config = dict(
    n_layer=16,
    n_head=2,
    qk_norm=True,
    bias='none',
    lr=0.00208,
    beta1=0.9,
    schedule='wsd',
    final_lr_fraction=0.0,
    batch_tokens=[8192, 16384, 32768, 65536],
    doc_mask=True,
)
Each number is 128 + 24 x the weight over its row's rms, rounded and kept within 0 to 255. Layers, rows and columns count from 0. Numbers have three digits each. The size before them is the row's rms in percent of the matrix's.

# layer 8 attention value, 64x128, rms 0.0754, rows 0-63, columns 0-31
103:144131140102124124131139074118117149149092137172111121112117146115191128136126158087103141140139
096:117155113121138118120122151123067104150105118175152143163147124169127147100143097151141138129139
100:126143084142115142086107114108099104114129071088094116131118135122125139119135120142117169112140
098:130157130124114170121100138097126138127152150128143136114148131152146098107145116140135085124099
106:135156087180117132193147160138118140128117133110089097129163140108109125145150197148151112137138
106:120128119174136128128128127133137158158117068156098167122107133155098105168121096116105128139094
098:135116152129133142139154134120108140141172116121113156108154126182115153169109106132149178114138
104:123166109149125140121118157111145119112131129148135127157114132154135148123083169104127143123128
107:129129083116155141134141128116137108186067115147125114127084136095124144111130090133147109123124
091:129106123139148126173147135103146107137120110132079110095090122145154123130107130092159184129054
106:118181113085152190073134163135104144158105115131138092104127117108093126128135166155107104125137
110:130153093179120114118095144135165133158140136139133128100115115101138103123150095134145131138075
111:115121142115105107116140117095176120124074078138145157159110115102145126109142158117185141112079
101:111102149113148121109091140128116126106174092157122101124123124147159166099172147136098174113106
096:120131131140141126188109171104134133082163116161139091111148131112143123134102105135133158130147
102:119117143143106148141154108104099114129108115121103128123136153107122086129097040180125123130162
100:126128165166127124117118111118114096156124133096160157158116130130103143118128115130099145152147
103:128103131131132097138128110094125158147157178098179158138124139160124123141108153186139122122145
101:122138094139156134131124157167087153117159066092105129091138138160149124149161099150127072122157
104:143087140128141125133144098137080131091155103126128100125108152071110109114134106133136121115151
100:123154089162119118113137140122102117120137096094120136095141169130087156133159112176126119137121
107:145151146072153117121131146159123104162137120142124138101139167108098138128111118134142128131072
101:151108143112108146143104171114179113107147151138113116096165177185158111114130139151159097105167
102:103138110142132098136120145157113136173153149124134138101138133107112113142113187137120104117191
106:125197105071153130105128123172117071155171118096097156155138154170125140112145130121108102119146
102:120109066105098120124134124142163079149159124105127126118102101158116111105091072147122091122116
099:147126088132152146100125113114135140156151089103094139116084097116122138136120093146081128107154
109:144119150137090078106109151146097123121147150144099129116113085114152105133177120099131119135138
090:126147104129153122167110105135141123105134091116097124118124134156116118172121137091117127124100
102:139140109154134082117153106097143141121108179155149125128091125146094129147115147149118113148138
096:118176105107139107155102132098143157136081094174111096162107109148141078132150160159134124127152
100:138129102123144117158168134120136109103148123160106104114115138163105130120104184127076176128173
087:122116097108089123140168111140115128089079161141127132183126129141122142115123142101134122131104
087:128096097135124125143155146155142099163119151110145115148145112105157135125111166127155116108113
098:135137124145111125120140156156122135157103147133089120120135131174105128154138135119100083109128
089:112146110130123112126129169123129123132108132131168142096129080101104123129126136117114154140130
107:124109124124149141102121111127130110125108133131124084168137141127158146133131117147132116116116
099:151135107122159103118112105139125163091160135147186126135062116127165140127093131104114102123160
093:127112121121102135049101098119133115148129126137048152167120163164117130115152100127143102135147
094:118134136128144126143097131107121116148122125140119129134179138132155136124131179140153130132088
098:136123152149117133130118126109146117108154128094126098162145159140156134106127139117099184126095
096:121138127102103119142141129115103137154150153150100091115117121177112122136137115134130128140187
090:135129175156102132197137119131136112145103159130122129078141122140141102103123102085113078153152
098:115125117106147148149146111167120144153142165112191177116119128091105125124112145097097151134122
103:110114181122147107120122101117141128123152119169164171108136125174126136122148130150112153126127
094:138135073158171145163119149091128199098096122135113168167150174152146111139107084138157100101126
104:127119126112125104129148098140094147141104129125113122161080146132118144140159141130134119112087
095:134168134127164145148124138109123139136065152126129112076107152123151147127162175069139088134134
103:140144099154136132102133102114130087091146140179137119078153114169131147130120114110113170131139
099:132167201117119149130123138150119146122170145133061156115123148082153172123133111131119097127142
107:127095112224133142133146140129111119089165135096126134078086137156150119150163120139177153136149
091:147118122136104104126135146157125136120137129194150160152123149140083169142117131116127165156092
102:130115163146133133126128100141110126111116112079181129156177118190121141146160147110150131123140
098:105156176124146115140124148187123168113130163130107125115168097115122133166146144140118107132119
099:138128174094118110133127133134116116120111195142125146109148158150140142142122103063119155141165
094:137108115129113114143134122111153113119169112106173176073134156139127110150124154094130095138157
107:135133118100151149070118147116147129102138115096161138122136135131109152110122137120122091106175
105:115124098099122153100152160157127113175133155155120118149078110156103143135096131128161143115143
096:123129117169148143123081150091139111118175133116127147162111106133086129081143069110087125149168
100:141148109144126120179123125134163094111126133168134101134118138142110125124179082075128130154138
108:142111114161133102130107084135123212085113120155099162114123160135135145082129084169127137121127
097:138123102121158132138123116143148087086164097160096080130120121168148144119102145206118120113136
094:156111138130138109117136136167109136103133100159184129114092169132122108148086157097184098117153
103:129144073127149146170094111133112112130138115093117159147117153137114147082105140131097132139135
# layer 8 attention output (transposed), 128x128, rms 0.111, rows 0-127, columns 0-31
099:110140094121131166085131164118107136178133089097117129133141128095123165107110148151114138115140
093:140128091153125160129116119131156154137161144147078125115129116149133127083099113146119113144150
101:093130150106096125120114148079089165156095164121094114132065150139138123095159136128140115124124
104:093128146157183124145161121160159118133140147124149089093131108133155115118143118146107159165165
108:133128145090122132084104151128139102088160109102125113097129152118142135144132110104147103118122
108:107187148125128143152144145132126092134136135100113122119148129123110122093130103132071121074144
112:118125122094109113101127153133142091154107139143112129140122100170107095101111181134083153146117
105:146138090095141106120091132151125145091115129092076084154117137126103142142081156110112124128121
113:091126110145135121146125134053098122123150097145132193150132133129110139102119124167122114132115
099:109110155096157129137118123106114123102105124125143152069103113121136141135149146127178107116104
109:155110091153122117147133145121111134115156113110147119168110110119108154128098131132129096117123
101:117156126146178161099152138111169123145113127121157132094169160133129116134103081128098123129125
097:131180156144100121104142152125160122114101109152117091167113183111101144125109106159115109129140
106:142163188151127130108115130162130173154076141133100151157070114095161151140086126118105141127123
101:135111141129136129127123137167152136169161112121139123083136070137113116121158131105153137069087
099:127158093149121141149166112178175145168187146127157121114155124191099142135096121138101116142127
108:104113129137143145151125100138096129113118100115112161082083155138155154115128152117139157154119
097:110120159149163147115105152142091078092112134180111166141122096114141117115131102118133117142123
100:110120144122122153158161137158108098145148155110113087139169083134156139108131116096092143176089
092:092145191087113094152099141155159100139118114115133136148076164147118116114107169125146140112123
105:149110134124106153081122149150118140150097131113104120139118151157146093132138137131094128184099
113:137091115104133117114139130110080162158131122103119120145133121138152120105142167087133142118136
094:132146167135157091160118105115125073189127121168146123148126129121142155094165139141131140098128
102:111168147163090119130132124166111140099118163133140143144068112086140135146159103134137141132117
109:069122141144123118130159103136099154147121133158111170140121105058188122132117112151111090141144
100:133115108133118134104176127149144128104106135154157121125142152115190118136122113157116140172114
099:089157137075155140147125127096126111144097136152117142118157116112137114126149175104151146118128
098:154117144099139105146154145114175108115101201106150132146126158107096108139098127109131134091095
089:142155104104114127112139173115135126143131124117174081120140095076132097185152148155097126105129
110:113114090101173151184109155119116103097123088100133121130133108129110110119145148139164101067102
099:068149170151133147107119127070091106119110128119131112126140100077095142154082152161137121119110
095:140137155110093123093166115193119144138131158102098165125140119114152127128136145102131163135139
090:102104075149131171130110141071115139142142117118121096096113135128137137149164085135112110164119
095:107133109115153134148121119039121104147106110169148121119114147106104094123145138157123121166144
095:113130167137163102100150143076121140143137116130142104146127195092144150107140117142112147102178
083:143116119137132134142125123142107111113135159116134096151141120132102108127191132141121160098105
111:114161130128149140176128105138073117113117093132109132161143136108149128136109119117117078105115
102:073114133117146158166108126140147110154114089104112150104132093122165107172130162121178125146106
096:144136113143163141155161131158095167136128142120125106150161126106180158138115152135085128121114
095:153130098141117164130113083172113146154146137169141112089114144143131107098121103151112129183143
097:107148173139139079135158143121148167123124112120136182143070133134133143126133134163165100101119
099:131128119118146105128165116155155079132163119100145155118127169162116145081112138126105141161182
096:119095107150102131097136136184124124124154123127148152154112135156150166139175137151111156139098
107:120110127138110134129103127176105076069149101145155169143150107109148119136145083123135139113120
101:167139176164099133129157142169144112159119159104116174158135144110145109125082079161087142145141
093:069152179129096122131112129102114086149163125115112073119136105135077143114157142132154118153119
095:110120162165135133120085160098172165104140139132153118130101163132174143184130109151122122153137
099:123149099117101137131129134079143120147144124113126097152113119093116126097141135178106132175097
105:120135151088138130169168099198131107119100100087122134129123108113126131133161113112101120097125
099:150096084142136098094161129143113117154131143125128113172177135143129151140080115144119136158108
102:141109143089129141126104147179174110143089142134120164120156147187123136129119089098083108122131
101:161136093132187133163108142124114117146114123059099109081153144130141117131120113116120115120134
099:135168134104118128125148135102135175110121141148093092144081158091126137104142159119149126115131
097:139137151163125129104105112100132127125145140119141146099116090104134110091095108148111143129112
094:149130081131095101165145123146112144120136133103122149191108117167140138129203160155122142130131
098:112121131092088120137155122143176114142105146121152112138124139133134112096129109127177166147157
103:195140138145066106130115128122193148125105141151123101160130118144123126122107114136162073150124
102:123155109131130107086135124117108123089085138171106135143133118099124137117106126110114089120120
095:153110116149136111191116141138129107096147162115120155105139097143174141163118142113161126147113
095:104106108133123136120133147104133158128124097072121186119112131114149148147156176084115124105125
106:129114118132130159111140143119168150184114140097123107135139158123137123141145104114138134194122
102:121083172156095116118152174100139158151128138140149162149125114151099151125103111130117091132070
101:196111111124144104142110154119158134154127130086120124098143146121100140096117142096142144150147
099:087135135078119127128128142107161138104140136089090194080062141107169142134152143115179138123110
105:137120174134125155124154128154166133126138153107141108080101156089118122120133084147174127131141
098:134118135136147121113125140117118121066094141092142129109122121130102083166112128090161150138128
097:100171116126157160125123141155119156127113115111147135137146160107116160161159160107117115098112
098:087143109153100116134146102096123168129114093105153160101088112135136137165131133154117096097107
102:145118122137133088088100115160150125140136119171159125127127096152148089134146127175143107142161
104:179157092131136137124141153142129137158120184147149125149122090092141148141136163189148146061152
090:136169118103134094151078127137163120117082116152153091194141138112139131111105140141156132096113
102:132121154160120138148101149121133125129119138154143114142145101141113114154123141110149170133125
092:119127149111166118131142141140112192129147170115105151110189114147090111118124139100112147121111
083:159157111129172131100105148126182122134124152130087101169158130121125123109125103134164118123131
106:131109155129147125151096093080189115136094101126115139073133114160135134103090113164093157193114
115:113087169113126101147137108137161139110126146133142107112084112176123111135160131155172110089188
112:122131144123130120147182122182104111128159147115106126111125120158120079147113116140151155080168
104:129130126112137140131139153106147137130112130150144148178141113093135122137128101093121107145129
092:169160135148118088103145114132132130082100144138123120115085138125137157126108091153111106135141
099:119134150091111141121126142184114116096130148101140106125074110088171113136128158104181091108139
089:130110139122121147116123133098122145110128125132124112069107105120099070116139165099132097125116
104:158153091088107104116138074137106143160173120128143119080153088147171112120113130106102120152100
095:166120110126127119145089104099155144151153155181133134162126134144089131149113134143125103170140
108:136160079164165107115105139177124131150123131153129135189145113125144138109134140096103115134139
089:147122124103128099119092115155140126173115116141133185155131147183126141135112148176132124151115
097:126135082116104105112131109185100143132129145102130138153126109147083132150118103116132148122124
111:136121143158104124067153131139114150162145130147117143125082111100134134156161133141116125111100
103:139153151137143144137136128134128161155150117135145077129134133134113135139127102099110162154098
092:129089114143098091122111165121138099109111162169134149109139140173126134141112115161114146144124
101:090111140111157148137115146126091138131115115096154158140131153122111126143140149124157146068134
104:144086147095115095125131128135141101106091121149128129124109155107158142117084137164121095109100
111:096132114123151120131125099159136164105113043080141083145122120103186171134147090125113111147104
095:123088149131091133166116139117150156073114167154154124146137137136118146127152132093135146139176
093:091157116096117140143149177135184109174116108101115128159182134135152110079092144107129175092095
100:157129150201120154156129114143160138137150131114122144079127105152108153123148143113111134144119
104:112109151173143157137128157135129122076095135148140166122132130100129139108138075116177126124104
089:109134124105140112132105103092104091104142157112107129151090155118113087154140135103124106178200
087:154086205097110148170112104156129160113144121144095090107152139159127094147149080118094161084157
105:127085103118106182099139118137114137159101118141145166104116152078146129090174144131127115093117
100:149135153071112133149122096130142113144089112089122107107116146150145120099084059144077105110138
098:187102129133107155108103128112095129166127137125118147103100135154136105126116134136106156160170
098:136170140121146129146134154107131136115122194167107127137173165147092106110129136121140137150155
089:120141164133120130141121150120182146114158109100156146111078118119127110131107175093102097145130
100:139089147153108085122098122092135127131140136147140096078108115119121112151152093121106144105164
098:119151111066090148140108155118136165121120153129155172145130119163127092113140160111141113104161
097:151123136194152138150095159112167155111078102112135115119121102111125119097157124092126127119107
093:132112130132137165093118131117154146154134143092118156155095146124118127106109105135119169196127
090:093148125144104127129122132082138159182144178144105110101149120188119137097120115132115147188130
108:112138074120112161123153153119117109160134127124120136174176124122120133102133129125169132092129
094:163139142144108129135128118159101130187160180131128118157146116144116144160159172126119123166134
113:152159095109149124122145117125122121118143145144133142142128110130107117131140132115192132155133
098:169103133179109141143133120099169145142135139165111127162121107146100122124126084112170149122159
102:121113160121113130137104188136144123132100157121148113117114144107145139143142135157138104105122
096:115069139104132094096080128103128106090129132161134109154087144118123103109133121109143121183145
103:146111136110125089141120129103113174139126131162155108131079128122158145110151165114115109165146
093:125136122077128118115126153083146093067088161135106109153106102117137074095149143113134112149188
108:124166127135098153164112132118090148131086115129145132125126152115149137125137121103121167106136
107:167131091064106103133122120140158124134144096143134099153136145094115102117108124144165131117149
098:129143188102119151124129141083149097083101138093121097165134151096095112093126108078130153195129
090:139135141132171157135127104099149100152135116149105108132122143161129156126136097160176130080118
108:142116146151137149149145135111091111136119134163097153108140118110135153143170119157150164117147
103:112141166088132153170146147124157124151146116105138103127197125096133149108163145115115121080113
102:103112109128136124121118140082113125114108128138136150125132124156104087113133180069088099178144
110:132118140190133108118152129132138132115111136112112164111108125142126168139116122174112126117123
102:141091131079100120120141127143129092133124136126120154172124163126137111146137146103151111134168
095:140099098151081151139118133128124119158105108126133144104138156113132168125158119145115137152128
095:098108115109136128139139135156110126118084154133099117151137124154082114129160128099167171157162
095:139169101199142089093148099091170100133126116138154121162141082124121149151131116144132105122105
# layer 8 MLP gate, 192x128, rms 0.0762, rows 0-72, columns 0-31
097:103128125164138102106064119125060128135120144170139116123134154078120145109141129128159156158103
097:114148163151151106127125124155110178102099109144111129120090145101131150092129121141127101129153
131:141140115157119141124176130137114154097125125117142137130126114113146070153151147142136126124150
097:126127156129133159096088134102171140118115139162086155154165145148153162108166086124100108117091
097:141144103110175118112115180113153132149104097167139119134119124144169121156114124161119097155102
093:110137124137154141131110137135111140075125118089101075091121118158146143105196103179171127144113
100:099129097134117122115115100132098116150144095165149152120153143108116111154145190137114154155200
102:151125134157132102163133122112111093146175121192096145105151106128134140149098120121153146128151
112:125101131070108161096105098108105156130087090131115129117130148088144147145135123143148117158146
095:136113078123129106141135153124128137175113073126143116147100105129124163187135162123138155113111
108:127133137153105122138089163152125182138130091142131156080169147102167169117137138088127114160144
100:160109089125141116126149113129110110129147071158095137129126139157111116122107126116096148141114
100:144126159091109147131110126115128153142099145152155083103142158116166148069123159155112118140153
104:101093115137131149145132107113090112133079138147131101162141131126100150107127131106109110155104
105:098092123132124145138152142062157187120122174141096174158104171140129106125113127140120126138136
107:115110153134128183089125123117127088103120169152150153113138116138117126094127114137142163188126
093:129083111101105093094094125188098074151132109116138141124114079137142165118086142120126148124130
096:122088156095112158089104129109125123153113158166117140141138117137148143102114114158165145130108
109:116093132130120094160122149129119135134137091164101147103141113091143077153108096107109125142151
095:124108151115152106145107090131123156132126118122120162142123189079134156115177122141129148121126
099:135135079104095149128111137113105145130161124166095108119101126143107106121153146126140113141150
106:134107148117105119127072078120099112121151174200133135114106153149131104126133107134150108146129
106:116103100117104107108132160135147122116128149100106088151176144104106139122141133111115146099122
094:083095145132118112098141113194131117143133146122144108156121143125136122128085123128153085153112
101:109131130137138140172121155149112199128146138141141096123132121076106149137149108129118097111138
106:079130124096159145129077129126079124166129126091102131149148121130142116092117130133143149115134
096:123097096122130131064157101106069168137113159150113161144112127122118116124093123145177143142141
096:124137081138113134115066144132116100126079108132128114144124129114117119104104102121116087120125
104:143119126129098108103109117121138116126132130188131081145114140099131113101110117070051121138156
095:093136106121093114125114144173092130113162164159099119118141120131105101147129125088114096119124
098:068098143092170185116134134120105161119112126153101133115104149117132061116148138104135074134155
095:125120114109129062103090094175102134144124130116135128118101100110120126112135100112172170117118
106:120100122102154116107058127120134162132120107091123120104155141146130095090114111096128161115116
102:119101086165126106096143112153122123116148119139134132146126129118115151116077146118119132163095
100:129130144112098137120138116083155120092125151128154172092113163139150132107111135129104091149139
093:144136139182126137116133095157108145122158122143129192124161119076138109070134093150140124099109
091:100127066156160159099071148114119115123117098135099104141091168112121128105132204110144100173116
111:139094136144119159135117111119083142133134126177100131182129101138123130132126125147164146147140
098:109184110132126099110145112126107118107102136123127103130117100087161192114124184164122097148124
105:129136125138121118159152138113126128071114116115124137114173117111175130105088119089113111173141
102:103115134107150137139144152163132124115162153160061185128070097168143132145149138162129111129140
097:125153135133118120096153105146109090127096131117167143117109109109142113138152090167126128138152
097:115106084152119132110097140141127119151141089131115140164132154122116137068050097114128167149163
110:144093176152100144148094120086132120126119139139154142114151151100088136153114119142138149140139
095:110137135107106098080110115104118156158141132132124094126150102107192165112116106154176095143153
097:110120120117150078152123108150141129127106107140145082088077126125148165114133105160178122155179
100:080124106139100134144129085144097083125113122146121137127117138128096134090133079177157134113126
090:132112090116135140116121112150083127120085126116168078117123118152136135123123120081100120095136
101:090102165137126132069083155088111123123131122133101151137125103097147139115085114129102154127141
096:127180118138173135127108138133139117144139136111083185136143118161120125148156112131123171162132
091:089109112138125117078098102120122134113114131102120108071097122126148177117117120171114129151167
109:112118115083111107145092129090125148164091116112172140139145123111126118091109113112141126157170
110:105072195154107149155101103123143083106132155152125137124077145119175105092129110158122144119118
090:120159147136102079174161141164122083150127111144110108095134109157097139166117110191141147106121
101:106112088128131120077157109101123144137171161146112129102134130110107105131105139112160116119133
098:104099080139126123103139117106075140154135119151134127102115153099080126120154081153177128108110
089:156155108139103088119130151118091128112168103113178111140169110107152117145093101096103112121115
095:116122163083134114113131121116162112164081101088140122164144143110135147138128102142127109127117
104:129105055157140196183103137104109142114130080140136141140154107126102163084111132102103124164110
098:108066138111157112087097164178127134128085112130076151072106150142133134128168141121145158144143
089:145144116160124152092141111128169167119128134151149140104118098154144143131147152097100120151140
099:111126107142094143088129186128099153134119110121130177104131134098182113119128129155158110141105
100:121148151121105056124139118131120101163122116142105125115122133077132157130146114131133145103106
106:102102127137136097105098140139136104092089118182115135140107144108116125104085126183136099124116
093:144088085134176156150112114119123128128130129187154158105138087102096122145142124131146159114086
094:138092148147062113114111121123143084125105142139126137145114090154132095124151150126121133119164
106:102117121118177147118135083121119112126109116091104134154110116105151128126130087133159133163118
090:057129162152080120145109136095137122118169102145107157122120099107106134104133093072126123143144
104:095112123087128150127103099120113134111139187140128165106118152132126180124153121134120120143116
096:109122106178181100101121111087063150144118127147114100150155122127100127121111102134113128151151
104:107133093148154141128107144112144144091110146077135125131139142110107139128118089122112099132096
101:113157146123149116158135118106167105126128105124123155109097131166146132129129097147112156169078
104:121086163151136123134121120152160119098124116171151155120148107106139092147143079130117148136143
# layer 8 MLP up, 192x128, rms 0.0731, rows 0-72, columns 0-31
088:127159109180112155134103132093069120079117136171141147110156133110091126127135181130142158127112
093:142135127131121147150162156131105167093104126133120098186077124096089145115090135140124107116148
112:104153105155136118112143105162127134125123145124097141117107133129116112134119135149141163137139
094:116124146123072124115139118070145120176108138151107131155105151136140087133120151158135116146166
101:157135120145082097122148148119107108159115147144140104167146133130102153132099163118123123131146
092:136148079146103174128132149137107134063177126097092105110171149161093115137166141122134130136113
107:135122137142126086144079139158110153105127129166152132106136136131096095132153082109170131131119
102:121162164066128108141120125136106146103140169136117151114148141131139173141149101131138117167126
117:143120092150147096155113107180128083112164183138133114112154131158134131113099151104133149120145
097:149132126079145124092170087127097148154125126125175145146098142114210137131151138127132164136147
103:130104133126125108140126164127157188152129125135116111129141106089118160145127100105116165126128
098:142097131211099144096105096125128071106159125182102133168144100139123108118146133148147123135134
097:130142134138123091115120146141128094110091104151114068165160129129104128107128175152127121158163
111:132133108115102096135165138126125155170178129109177112134133078133137111090116138115119153123153
110:137107121130103164090114115120099134112135098129143172143163088083116139161145121145157139106100
103:136133114172149160141127164116112120137123154129135144119155145123126098115162136097156134167142
095:134166103124183119129126100110145175112142143127132140100160165142136097131139124108112094134131
094:128130171101144127161126122124147133122145126110091153094091139095130113142168153177117138133164
108:106125122189110117115110148125118140119121116112107195104106132134087122148170131153140145140118
106:156130102174150134153150123113141136111157089120138169143124137126138117124135154132082129083117
100:116089123144142108106161136133119137154143145145107167082161126115129092141171133196108076108151
104:130104114126191104175125110136138106118176089121096112113136107170106117129147129151116144125133
104:145151105119152126109082164128133117126110115098117166160135154120135123135155124151094121138109
089:136164109101151116134091136125106124122111100162132117117109155145106130119140114139137157142170
098:148133138140077150146078218136136136102184110136138144154137124146098155139135146136126129134128
094:145135157119117134110169120155120150087150127167119155107085158128093164150163116144126092166090
103:174130105141114149088195121096115150133122132142117169118111093126147080146106129150155135105115
097:162102157114136128098136106143147154117104146161110144109113171131148124108117119134152119153115
104:130124141155103109111175107126133081098189102133173118134131095158127071102119110150110180136119
092:108139139130116117140139169144137182143185145153105141152112099141140089134106119127109130102135
101:140158130074109132105092105131156124133165135122150107133146102118156146103094142113090107151162
097:109156095148156149142112174115118123145152110115108101101150128151127153141127161165122112166115
102:123109128164120146082132128154105134115178139112126139085130097139090139124129139136146145115105
099:115129161105105079091128122107135091138139120099165157090094134134115154128100109157107107143172
101:108099133135117099130110141090112094109094129163119113155111091089148139128194094159185119113136
090:145145162161153151148153164111152131156141134087151132105105141184097130118126137170107124138121
096:115160110135139097154140215105132100148090105110112133122155157095084148139106155134148120092110
113:114108126119102156136167109101156086132129137121110115142110070122133133162122148138153110133134
096:136141122175098123154133127147143114155136126099157172110142115123153156128125114182134139120083
108:141104119115121096118118108174130150082145153134094060124121108137176129137136167101101147141156
099:164119150148132095150133094153099121163077122150149096123137119139153102101109152137110165148164
095:117097139139155138080144118174092105142116107147127137187114123122127102140111177113082137146166
102:144108097144118150137146171113174131133163100116142170163109122082109116102071097119088175110140
109:102120086104156141129115148145110128075110154121162133175133082144122150091175151080190123140124
100:123104118132177108154125109111125100115093135108093168126100149081102121154136094158158217135122
103:100126128134119123112089099164079128147181168125124106114196129134131123094138144106089157128092
103:117103091103126150113113102160106139092145099133120131145129123102077141137135142113138125133124
090:120151178108158119144143129132106126111107127169196117147142131136145085145136083129124098111083
100:107136126134166121160153134134149160129146095080145153129126120132152134111158169129148108153111
090:133080120148150147155123073123106141136176140131148124067126129153143127110140111115130079110123
086:144116134137104139091121122107154088069118111120139134077095115140147140161100143151091096116145
107:096149109121146140122114165160143138133146132137129097138172159145139118114128154122108157124089
107:131097122134071139150171112132080095138098120142133140145122145085141124088108134124094151124113
097:136144111139151150158128124116124193115163140116132144104107094141103116140133139188138110106137
101:119112101160093159062155115116114145132127150159132136136133173092130115123151128140161129122138
101:102145188181136143160122096150175097138118136102150121124120128116189162135106124174129097136156
089:096110093092126083138128157143118148144150098102132129144149165167103142129105097079153139132094
094:141121123102142100130099127142154144094110083130106126152090140109094160131134091130089130120084
104:147100146132099133107112127110140096149167138153152153127112122156128082166133124115144175127151
094:088154104138122087139109119136100134144175111135120082191144124147120151111094060157144125130118
092:110108120125158118068133123099141156143122155170133142076117162145144168137138124092131116171151
102:103141158081101087142136129109110112145129116141059133101120158106075102161114099109127125095103
102:176126154128119129125124126135126100156072140153163153130116124096154153133128131120137130061136
111:127144156135098125132112157120146148111085132155105163155095128142085117123118154181106121130112
097:135144117101114135103127109139173131120135150131093075188135163157161108109099136097105088129140
096:118126125149120116150084135148146102062101148110112136186093131129150121117103127088165126119157
108:135105133160142172125147104142137101124119109104118123136124077129124127159108153130153162115092
087:170081117112138119065104147162113132118147148100092107146132106127129133126102151166088119137124
097:127147093119098157124139128139093146143126153141167137112142159140137148117145139111103143139113
096:110135149074126106132117110218132098126152146127132142088111146145124143148141117124155146136112
105:118131093111151137154125139096109131058066131101115103139129154123133130143142072149116111146104
106:109142117108151126137135111107130181125132093175121082121157120125130138116151122181108138134154
101:097137108148103186116152113146102119127147078091101118128154087108129148085132118105129093106084
# layer 8 MLP down (transposed), 192x128, rms 0.0907, rows 0-72, columns 0-31
093:140148147106114139167125174121118073094124116120168166110156128127128093173149145146116134086157
089:131147109112136158142178144139142133087121132146147126144107135104115130114130154118137117061117
110:141100180087127124132126140107145125134128108134136149136142128119117150129131135108129114091114
094:146149143132135141142158099148109117110129114097132157104131117093126165103141101065121159125099
107:149106122159064111150154112132139083158158172128091126154104126130135128146119145098114120097165
089:140108132126105146133145110111139129077121171162112127085120123150174075102133130146122088139112
106:121136115129149080136107152137094123114125118142148151110142129118114113105139150172144151189114
096:160098112197124158153119133096145143169137122151116127144084130124102107150103121157122144084126
101:075125117143149083128132101141142121152148135147119136143127175159108140099135131102103130129101
099:138095110120126108147169145095111118060132171124122128060133168106130099084097134147093126124141
099:144126113113096106192096167123117134116148122138122121113164088142148135162173116131105177084138
095:133131120136110118131147146122119154151128153158151136130081105149136093141145175144115138126108
095:121139156145123087113112110060141127138154155104139124152114107126184092115149149106124148119117
107:117149129126090119120125143085120125170143128130171094119140124123136118095130148134114143185137
104:160123127117130142111106129168125121163099088107119170139135122111106129120115113152150141164123
101:137125123154102166129154132072129127130141157140133113155135130140154129139153118080116110221120
089:121079133113120073126135149166185128104119150129136105109127172140153134087138149121139106191177
092:113124172148166115129147158137148159123118136113156116151095139121091096112166097134079133183115
113:143139159113170107125129123121110127165146086172135166101151120112106119164121129159160084068152
108:163136105156114155162136164106162107139166104112154137161116081164135094107084153080098166121130
100:107094151166116186130147123130131152095130118143128162110162145113154116125124110115133131178137
104:097100160121048130141127142140149132129137099130114156115125122165129137116158137134118106073153
111:132122130149100130100110133156127125135148116110071073131144159126140131109135106110126117119179
095:113130135090124096113102162205149131133118102138129155108132144135092117185145128150158140149174
100:130141117102092119071134167112143119115119148160087132138115096144121151116129153152124116114112
095:075131121142109158122115125124139121136131172151150115137109137130067143126115088161117117186125
100:166138121138117104150116143125165111131132129144170125114131119122153118137153129116124098076099
097:125103162160172114102156096176109116108128131137123143177148157173120138166113107112176120144122
108:124086100085152134106141092150129159147112170129130128096136139131114099131148139139097141122143
093:095143157157113124140137125131165138128122093097124157128111116133128097133161109105161149048126
106:120114159100165125085181137173144148124147121113166164104165124132110147142110120105086102136175
097:090113099127114081133113132134117100156122148133152131101108129148141211147135164180137144159170
105:129091120093128086151132156153142138118129123152114135116097109123136118160111137098158102150116
103:140138119125147108113087110108109152124146146120083132124129132148160151157146131118134095164140
097:129121154111136138112138116115151146079151173138117182148109159152140144138087140142142143146112
093:123142123096101110163130117114130090113104139109134082128138143131097164132130121091161123128141
099:172087161103111111136141196140139130110131143094149125099166141131099112133100123148131084059160
107:155121147134164150116179137132127131103122130150120094156098140104177134148157150149104113129163
094:155177108117091139105150140113101165120118127125132152127124131146099135093124142134094143086125
112:133138159108120132135104098148133157100158140128109110121095082146163160078151138123147144136183
103:121114138106140122121151131115088124134126129113143128127152146070135093093164114155127119070105
095:127111171131142135117100148110160163110107129143149130114148128148144113137129112124088129110151
094:143160122156173158178194118124140102104131140133134130105106106129107143133140133163126099075067
111:127138138127108163113100122125123147127134124138142167122122120121138151096104155181106152193132
103:099141092149102109124111127130136131148132120115112144142133151118183115110128081143170119166148
107:076102134149127090139074128172127108164126138145162064065113122158142161145132126109095116118131
097:152092079151121140130117128170124078113150141122097117155108139113099115158154117143088112100120
091:123151151136149110128153128156159138137137135113095129149177150137078160121085100182095130141138
097:096110172133100089147119127114141133124134134137118204104129105112159132142136118100118111147116
083:137122153118158109111102161139108138131148139135129144150138109115123152142143126118140155163111
090:146121165134114137115170125110132107118094164154141117119106103111153086123108147134085132108144
106:103118109148145163095141096154087130108130172142124122139160144156133178121174125143116132097087
102:152124123127132120144107154080127134131149128179109144099121096120122147170142116113141148151153
100:076135129131082076124153114154152079102119110123058116127124147082159121154139077095129121081095
102:121100123151145111163198156131121113148121161136169131147142150154126136153072106146138126184121
104:120176155162154150116130128121140116127154101144113116112129136161168172140132108140147123197140
089:169192149137115144123142116118126137160120112114116096150150073104161091111143167164108125151137
098:110130159176130145153186130132115159142098139130164114128144153165154140098143118145132096152168
100:114156126089122106142095100149121109131101115158142103136121142156152107153094150101192133160160
098:093142081128114093117109153157118111170130078142139119153138123115153146113118105174152142209122
094:143159123172108152126158117133114148086138112125139097108149076116117145174181168125085171125124
106:110116148127151097158138164159172091119140110086109133110131157132081126149154126089090109120115
102:139133115155146161167182141119148137098142105134150145125114103142122121118131170113124128153122
103:141155123141086129149136163112116131117123153127145089150081122112112078135166115129078114160157
089:107135136150130121117133124110119115116135114161154127103115105153105165112147126124168127118122
093:151149174108150118115134115074153125146131099163138120150146120168120100145158119114090150140113
112:131129138138145129125127144117184124172129104128134131096108108157128113155174152117142151050100
092:177121105139145162098097115139089163109122107126116087125120116114124122092117125138141145126096
098:158153103097127173102129112120118120111146166131128130082150151138121165125139128129099149073107
099:111151120101157080135108109163133121164137147131122144133172155158085166129118146126134078161142
097:108193081105110139129107111105103153097113144101115127123148129087171130163167123143079118102112
108:157148120135117155149133146114163124128105093129100101125129131142113113139142107132104171219090
110:131109129099117127136117120136136163145139142156157131197153094132123148186106112141128155122180